config.yaml
num_hidden_layers: 12
intermediate_size: 384
norm: "layernorm"
qk_norm: false
bias: "none"
tie_word_embeddings: true
init_std_qkv: 0.0664
optimizer: "soap_variant"
schedule: "wsd"
batch_tokens: [8192, 16384]
train_tokens: 97130000
max_steps: 8484
Each number is 500 + 40 x the weight over its row's rms, rounded and kept within 0 to 999. Layers, rows and columns count from 0. Numbers have three digits each. The size before them is the row's rms in percent of the matrix's.

# layer 8 attention value, 192x96, rms 0.0661, rows 93-126, columns 0-47
109:569499489510530453505461526514518519483514416531499472490457506483469563437512456576576480504498526450438495475546474457540554546466477443547494
121:511514493562503561531472551443451489524544504462489549504525548445544402517503523497457472565496524494511503451477532471437433547532529543499472
108:585450495479512448455511427441539486539534511493483501463534541510545521490545522437497553577484420582541461491500524431538538492494448459475490
080:520554430486509506526414543438514500526576507450425479532501520477554427499480591549540432475555484548515462531512433553461520576544511479552472
094:521502475543541495480500465507474458528477552424497469470505453465525501533432493497467512499486487513493547486458532431491446545575529443578511
090:454461565443496543503498474554493580495428553526523559444507488464473501539463492492401526493464435430528455502541473505532518531481548520513504
086:433499520559466510459528462509484564425437478523461547511483559489466550563494529451486506542510511545443496468507596504436500487555464462452433
081:551561498501522513547478441465532471459440512514475541428533474540538551533523505452529512473551480470522518453549504469458540479481444486584442
091:506472469539523510492466469524473431452466420488482521590444444462545483522443473491530459614417460450484537553481536487516491527564497474461483
099:514492552494536439523557401525499478576518428565508512524534560535445481425530568444562458553523498535487499506537478515496491451539567527506397
097:495462456580421489484542497497487496478589504585543551443509564484427499422537543547432505493513508509549509493591533462561489474519464507508457
098:520521501460470518507510519614431425504526478496429488460514503516555458474486519501496455545582438533420541463471493454503510476443406478545519
084:495483547520484556573550570513529551513499550518526518474438521477514515547491511503593476497529470482515537560492537391518586480515473457533502
087:506510396539496515523512585557438454553515405483506480509467555489481475535504504484502535479483480513518524466491471501582497451526539534452503
094:489553491506493524479411502452446516445493520544510464481478488482496492406505562478515535505507401474527453432538490591463528516482470540514569
085:536508394473465519518438585565544499480422508540489479526448554502537449485482464553501510512480563543512465541512552485452460520520570499530499
098:485520491531477506564598513521496516444514431492467476522507538528447522450498474440496481426514466551512449537517505528498559443496492561475480
090:489534405511554470461504506503463536440573548537534499464506395535430445513488508499520536469530479531557456501523472439413545497525456507407487
094:454419489540477494513502445485531571447531542458459438555466494573517455421564418463433446462453479524468523465498512493507510523513439571471451
087:547493462568533506469474480561496482485475502528521489509532501468524491523429508452549488541480430592483486453465475515491512486538475573585523
083:495496553589572543454575506515565493562405475533548495489471494480431490472461494549522553458564456527559430512519505472486485446467526498524468
091:513509547527502426477493518461504520497516522565405468494545483463479503557528516518517543470497580515456539485495490436546530432395455536476465
102:449442495513577562503450550465489521406527557453473527505537494540516517552455437530519532564555477582452499509505503476484561514508508466477577
089:453479506483506487514605511500551566496505526460497465538501538504495477513522494588483426502473485455593507461542518511516467511470485482506544
095:489549477491499485474524520523498469515463521559508436495510510532440528505476464521509512513540532509453474529445533511498416489520541503467464
109:516483529517476407484504508451507503536562508503530463461518442484490458479563499448455536543529447523585449533516538503588502374491558525520547
092:479533562450567529515475533523541537465523505477596449553479509445444503557491532550484458490469473609429463454531466447493489495475460476462583
081:473507519479528610526441460530485571475451497555466455455550520589507442479548496541446484500543578562461434487458487488507451521501524500479527
104:532522464528460465508477505447499517511451509519430555483533503535454515514437523505505554456562484596443451511509423533576480451530456501445547
090:545494514461520433561500559527526532475499514502513494459496462447515461497447529450473474545508493515578521499470495482554469512518466527506516
085:513546457428522519490467539541529509471512475483492488494543509482467476481552476444533436534551610407492467570463421515516475422565459500453421
109:506493518495489422520481444490504509467514515538488505467486523486439461514468550537428514498568511567511472477466491550569517429517500561486474
104:572491470458498587538581443535563528469500514499518521473490434515535534577451430448455532520516449457516492472507544480508453479570439466498442
097:456556512533472553482486500510501487562493558480467537570470506400541489517590512515508479531454503518451518440444499535498477514549520451563454
# layer 8 attention output (transposed), 192x96, rms 0.0828, rows 93-126, columns 0-47
112:499506488456531514493621582486530534421481476444513554492485506512466489569527496522475489525487496484534531442464510483489521447486495499474503
116:474511492498457493556456541490619484489486409549491458516467510504530506423543472520449475442548508542418536503485504507452547522449454548473500
109:471582439501529486439558522556474500507450500509442513503468467466474443425455478510484483448484510452454559399471445472511469550524506507537544
086:515471496479441568535500531563518519438435531460494635469548492479467562418506488524497492485468502456569556467442548461511509421548551510478511
090:483492437460434482506564419521490496548502452519549543524547509530562510451493562487537531555556453490463459473481461492557504524455477469477505
089:433510474514501502453476481503543515543555553504461457427439508477487474456506498499508504468563529502463502525463486493504479507466489407500425
089:536509565468424490481482504506467518609499535538505499472466506498524481509455449436444542452563521502482433567494470536523481517474472569529483
085:470529461484442567412493536552563523541465509443546531435441489526476519533482519541468499570523457520525410515578482437538524468504459458490515
099:498510519504440433566589516524469485513452479536445532480446472536480485463439546465550545448508532502487475498485459570504580475510514486459485
096:468522472490427589572511544406452530461517594458412477463510438462465505517489477414456550510505536524515440471545525502487460466470496510507466
099:514471494548473511512490559529534484540469512465469403477474472520497520500559478441506475569482533476531515458457458507533431396521494467485539
095:507427482468514530539469502462505477460457543506474610486486484436520530530448579504487550457451492444514423459565562476535558538533512480539467
085:462481435504504428529495406439498451491515463486422546449528548554512542461467469495488505503489528541540510376492508506554466542464404513469541
083:514497538472549415527578516435534431450465549536447476434536536529475522469466503499534449479429534510479502542549499554511433496536465448522450
093:495406523509535517562549465552510483516445493534488548489503560458512574514519458494460480475512593491498523518548503432545566548489571490490451
076:523508546481534431505513540498514593491502494485463504446528472474449472469527541494462553452541436499400596397527513524453480457537477514479489
097:554489549521532516540458508493549484530490601558463468533516520458417442565490530472544473513513489514468501461498595512524460541458495535560541
090:518501481431490444502556506527558522447538488479525518502459557441436500524526499573432484481502520470488512467458539584540528499487563494613476
097:591523433507535490502484515540456503544426485538530569478490458508469498561586484457629536524509515448557409506496536507486501500458458452533487
090:482482486494497419504530493458529481468543488473594544455536497483558532486434432484384546482545514515537498560452527487480519480466526485531575
087:461532411458507456481439480486510496414517492569447468518444481510557488565394471530510447512501473519453538488483476516508456492462489501527464
092:519501472550455494475524474452539529450552498470570510416534498560499478529476473500574434529452463474546400455535509560474493482580467484519467
105:483495440507460428543506405553524425488517404452557510509533509452492455484483570482475563433469500449460444508503482498522508504481439551539555
084:532566483577536501499499483529499513515479520497512517552482536507509550476448516441487540531588467522459523475468431454513512521465548528528455
098:472507487452461493507561445458563478447487490500499451529507516499425488555491542530564564516450477485529501510449451454467532436485493488513454
108:561546438482540546552519515506555499432502602460521466525505480473428511525503402502496471541466513572473492522497520528409532557528486482463525
087:516563461499465387532440488501455469457535483480511525499478450542485449482524537546500445472523459442517515495481654549508515474472539580487449
078:513446541511488492513526566481533436393506470483519515465456517558559472533596535563489514465551456469474524482485504476494500541470447477552502
100:526516451500565548519602488550489466460492493481557479496430460478539552464533563510442440585484548479472522546466516500439508519474477534536491
089:506504464521531482507580476497561422483519481468468522547523501494422491452565435563531511490483485474465501514490491427544535487531558570465555
088:589437536497433491476540480420548460495550527507577466498546528474526521543534463465461457466466511456498522438504520497428475514545554531414547
113:508448467479536607493567544503486480423477547448506464498486510483457484565507498498549485516465520491437573562558551477457483513508500468500509
092:462506528516396433490548549476581493528468486437482506542478506467439460434454581460589547536536515553462495452502501525542532513417518469508545
093:464504506469504498526529532442447525494587469462502517424408524506491514470432414509539523466461449528516510532574492452569541485563504527497488
# layer 8 attention query, 192x96, rms 0.0664, rows 96-127, columns 0-47
088:497514510514496485560448468517481497469564507469440554523567429505509462490525425456531502465517517535526478539541472391542453445515481537510478
087:507527470541556447491505521563489523542579498508562411518533469425530466433472411495493534583491529508492481455544485544485456429474534463460478
102:504518454553499506455573518434474451532426502521501520486527553471546488467515476418468489510474550538433482476528511553504457504504476428550520
078:578517567465435446470554485501528503465508506486461474439485530461558497424559521509425478457511486491467514521507559542505445440461547509474445
090:557493473509554499482458505512513515429500506544558509475499469527428504555474491527465490457479546534464537489439535540406480487469484519513506
081:479501513487465512497448502506526552473515490555500577438501477537506523555493554449515462479542573498617431504416531527515506554463564552523475
093:521485452639455545436494442501502430502472510510531540498554556449555474560483467486558508523467518503420521515509497533502424466496503428528432
084:536543532560499521549509510587521452434502469519489526492553494483455508510436578541469536466531531519478522502495564483477508442462513568487555
079:511414509478559457511501497481587457479541581445483484421574522517413512555531475498504426486466455516452524513537473508510505498573529497478529
092:496482417491484509447503453511521541537446522468540487474505496419546510562533528465517508566621498515425520510493484538449561505536441482460534
088:472504484520481494449533468535481482492517471488565561520479518448557498467437462599606459496433541536459503499495480592464488518460426505451538
089:463460544545494541467510549530490427536487517504512556540501474443563491540542482557510493515489478524472493451526449508494533445427405543526540
083:520490535453549550539520529531520510472514458532549520528555555535475505518489521522508477466475446458582532508489486530502565485513472540515470
081:411483490477535452511567448538434514507544578548466525514552529483546486507542475506486476467497506529523516510479500509498449507470509482432504
087:502529422563508514517479558455511468541495562519504426494476532532481467456508449524476508482473472507418472543540491608442480474517465481543546
107:462478483434522472566544449557525536484495566446470544489504411569550481518456516527543516493544400545552477524497520447523532505537513526482487
081:491548505509542556483459540538466503526466548514494405501566518513553512477553504542518528506483528520492446512427478534470501492515441400440500
115:476529514538478479504542454448522473589454491481509542491552585473498518384536451513483579518487512521454492482482429549444500463489457457459484
086:510508487482501488553504518494450503435455468502519482545490565504580500487462469563434480536517508411480545502451484510466431504596443443465557
091:583466424531533532617538500470561473541569528503491532586487521432538497440543517505459449529472515464441502515496506496439460554499471448457545
105:514481546523485423509488510512503456480572477530543504524523438536450491562549525423548437470509508512557502452538561471504492550496506601548532
092:550458511527491568475513487516466514464426543510433515454459442476492489570485449500481477539505493477583495498505613516471571588516477501510473
084:482508548466450461508503544536445546505550561516481464526519542421500463505480514437523491427549476526501517451468422565463489477493503494455439
083:509432534486525519491459471534436573536473540482521531489457472547453451545498482516478522420559529422588491601453527457516475508558475475495502
090:418544535458568549441479500438539535481458542575459537523475453436484574515474392505523496465444481536531557494538520452492474471473496495513430
075:462545510448505442511459516472552523556516448522505473490477540519492461428486448471517465558479442482561458429511505460569536571527474485460483
094:518459442468504501561493533570475534451498494459523553474490529566430470480524573531536508440507457488539460504546543466520440565498491548590466
086:475460535507533587454510542502581524503531550543540430455559516582554480480443545419468498563448578504509578559468504447470471527496535530521574
085:494493500505464524518414474470449460552499523509539492516506564445553477524514482441436482494500533508417435468497433507436490466450472455523486
075:532556479443537542470512516471506500550521500421524488518545514513489478487462519423543517520520540536466488399468482462439558481430557449468468
083:541484456478499471489442478480593508469480504528499451464538445536462501477453549489419453501517526452492479584497529448432577507475590513462493
086:557453449509479489559453527555480374413538455473523484483463469508425522465555505517477504500480504576532531534494506472460489512465513509557486
# layer 8 attention key, 192x96, rms 0.0665, rows 96-127, columns 0-47
086:437481491543501548504441531470528490583481556443433489529504499461510499483540462480554516493437516530451509528501532501525436509510535515544519
091:472446552503541492430461483498543499538479491482489495390535455481475497509510508478450537464448514455517535532479460452510497552445539465514519
100:529583464530499548452508477436590476541503498556454535538523496533549452460483466476577515550493479510484497421545473561535488533401450491438517
088:518497542546501471467529514492588473448512466568558519446464514443478502466568472467526478497524548428570538546406544484461487529504542578501520
100:527514464447549473466537577519434507464557480563502435468501481589454500548390511513533496407496491441539543545498529504493507528522497541571497
084:482541501516511488509437450494421529483506458562500525534492500473467579499353556506514514561535529472535495499473520554490556407522497532573487
096:471567437540443517501516470484494488479514538518543499520514488598481490526459468492477522476486531547459488496564497477486489556464465531465542
079:503500487462527517484469520518563533437433533527445470461605517466453562514495509479509487464555494442500543600443569520478451513490496494465511
086:508465489530548560472512507567551467481567549504537448457560439503444545520498488494529535496460436469514527546488520512567544535503502486520557
084:499497442426434513484552519536542497518574508485485471480486519527500428436565576491470484531546514513502493460557477520484517497500521529433502
085:479571519494537443544536436459521612503446514483458512464529485457568446519512537577527413483479566487498442459541562513466447530558506429511468
089:410519460501483541565533461504434461508475491517457507528615491493509487553515481514480542458545478523472546520503487432423450531560501510524428
090:467493450517558453458510515448435552510553488516533457565543538492554510531459483538440424437476471498440527562454474497488565496509454499515435
084:553469534514455458502459443555484544481515522560429586509525488525529474541572461526561521488483541439506558498506517464494476573517477560543459
086:518555518532523527515523471472520556485434554510523439431469506500536454463469441512485532514478472480439482453529465520429473494444503461448462
102:490504562463579550492468582465494547508450572425425526466558485522478547486530578515474464514478469496587464526478516494475568516580466539550518
086:557557456534536556432428467477419514496532510544522440543496507524487487550479488462519473501530468500460479452452587464514437535484512490467470
096:512526494560520521527540415491508484476538458537533556507527487508570491452500524536507580523520459523484481414499422539494453515454543525498490
088:511459545454526477566553499442546536532508507542509436522475512448584494535532436535541499561536451441478496484482512504526517504581556431465529
089:467508508446528448437521477447543498496576541515496484491498474431510459516547485465484495519533538478474480519568547417557465577498528486500494
102:507452508474471446501481448439422496505474473511429513511507455505489564512498558503476451479490560505504551505460546518430513490531500514481474
088:431528445498521525471417489577512558499440480427484490493561517481478453520527507528471520521544484509574505513535457525503568562481510478565476
084:515466441556493519526525485464497501478466520488545534534470539462486456402470467442498573482531559465498528483476514489493485508481526506457489
082:491523523459508477568486497516391545578491466508535495449432536534537462532477485508455555537556515557513407534471527564481511457519511529474510
085:426515431529498487548449477491494443378485499525455477504524478496488498481489490539450509523441534550570535513569489524496468489481498500493460
080:494486568498541470473506428532541502429520497470442544542498540478541486539567491523520485510388516478590410434452508483523549454499433453466501
090:506505539469502579516530550459416480469497504495521531487500508535471499492497503472470467472406462461496497569481487515523539520528438463606466
093:507506459486496493490473473479552505521513589588505466507569453509593444543400516470520484464496540477490489523486497501453513498483485542433557
078:515497453562513539535483520506483549575546501552531534551459570454543439487473484506469516465523579454492531466539454471511482498421478487490517
078:597520462472517455543490574489504508486564522403552545548476468426488427520454542429530559544481470508499572426529519460472521540513561489493521
088:502481508490569562465461546544522406497503519514479524507509528587483478451436551496472416497504556521514537591446496447410560508487543546509475
086:588485510477539491560578547447511495496474511522512513518488430501450527491508475450497512486515457497490509592510493536478440563414461477479502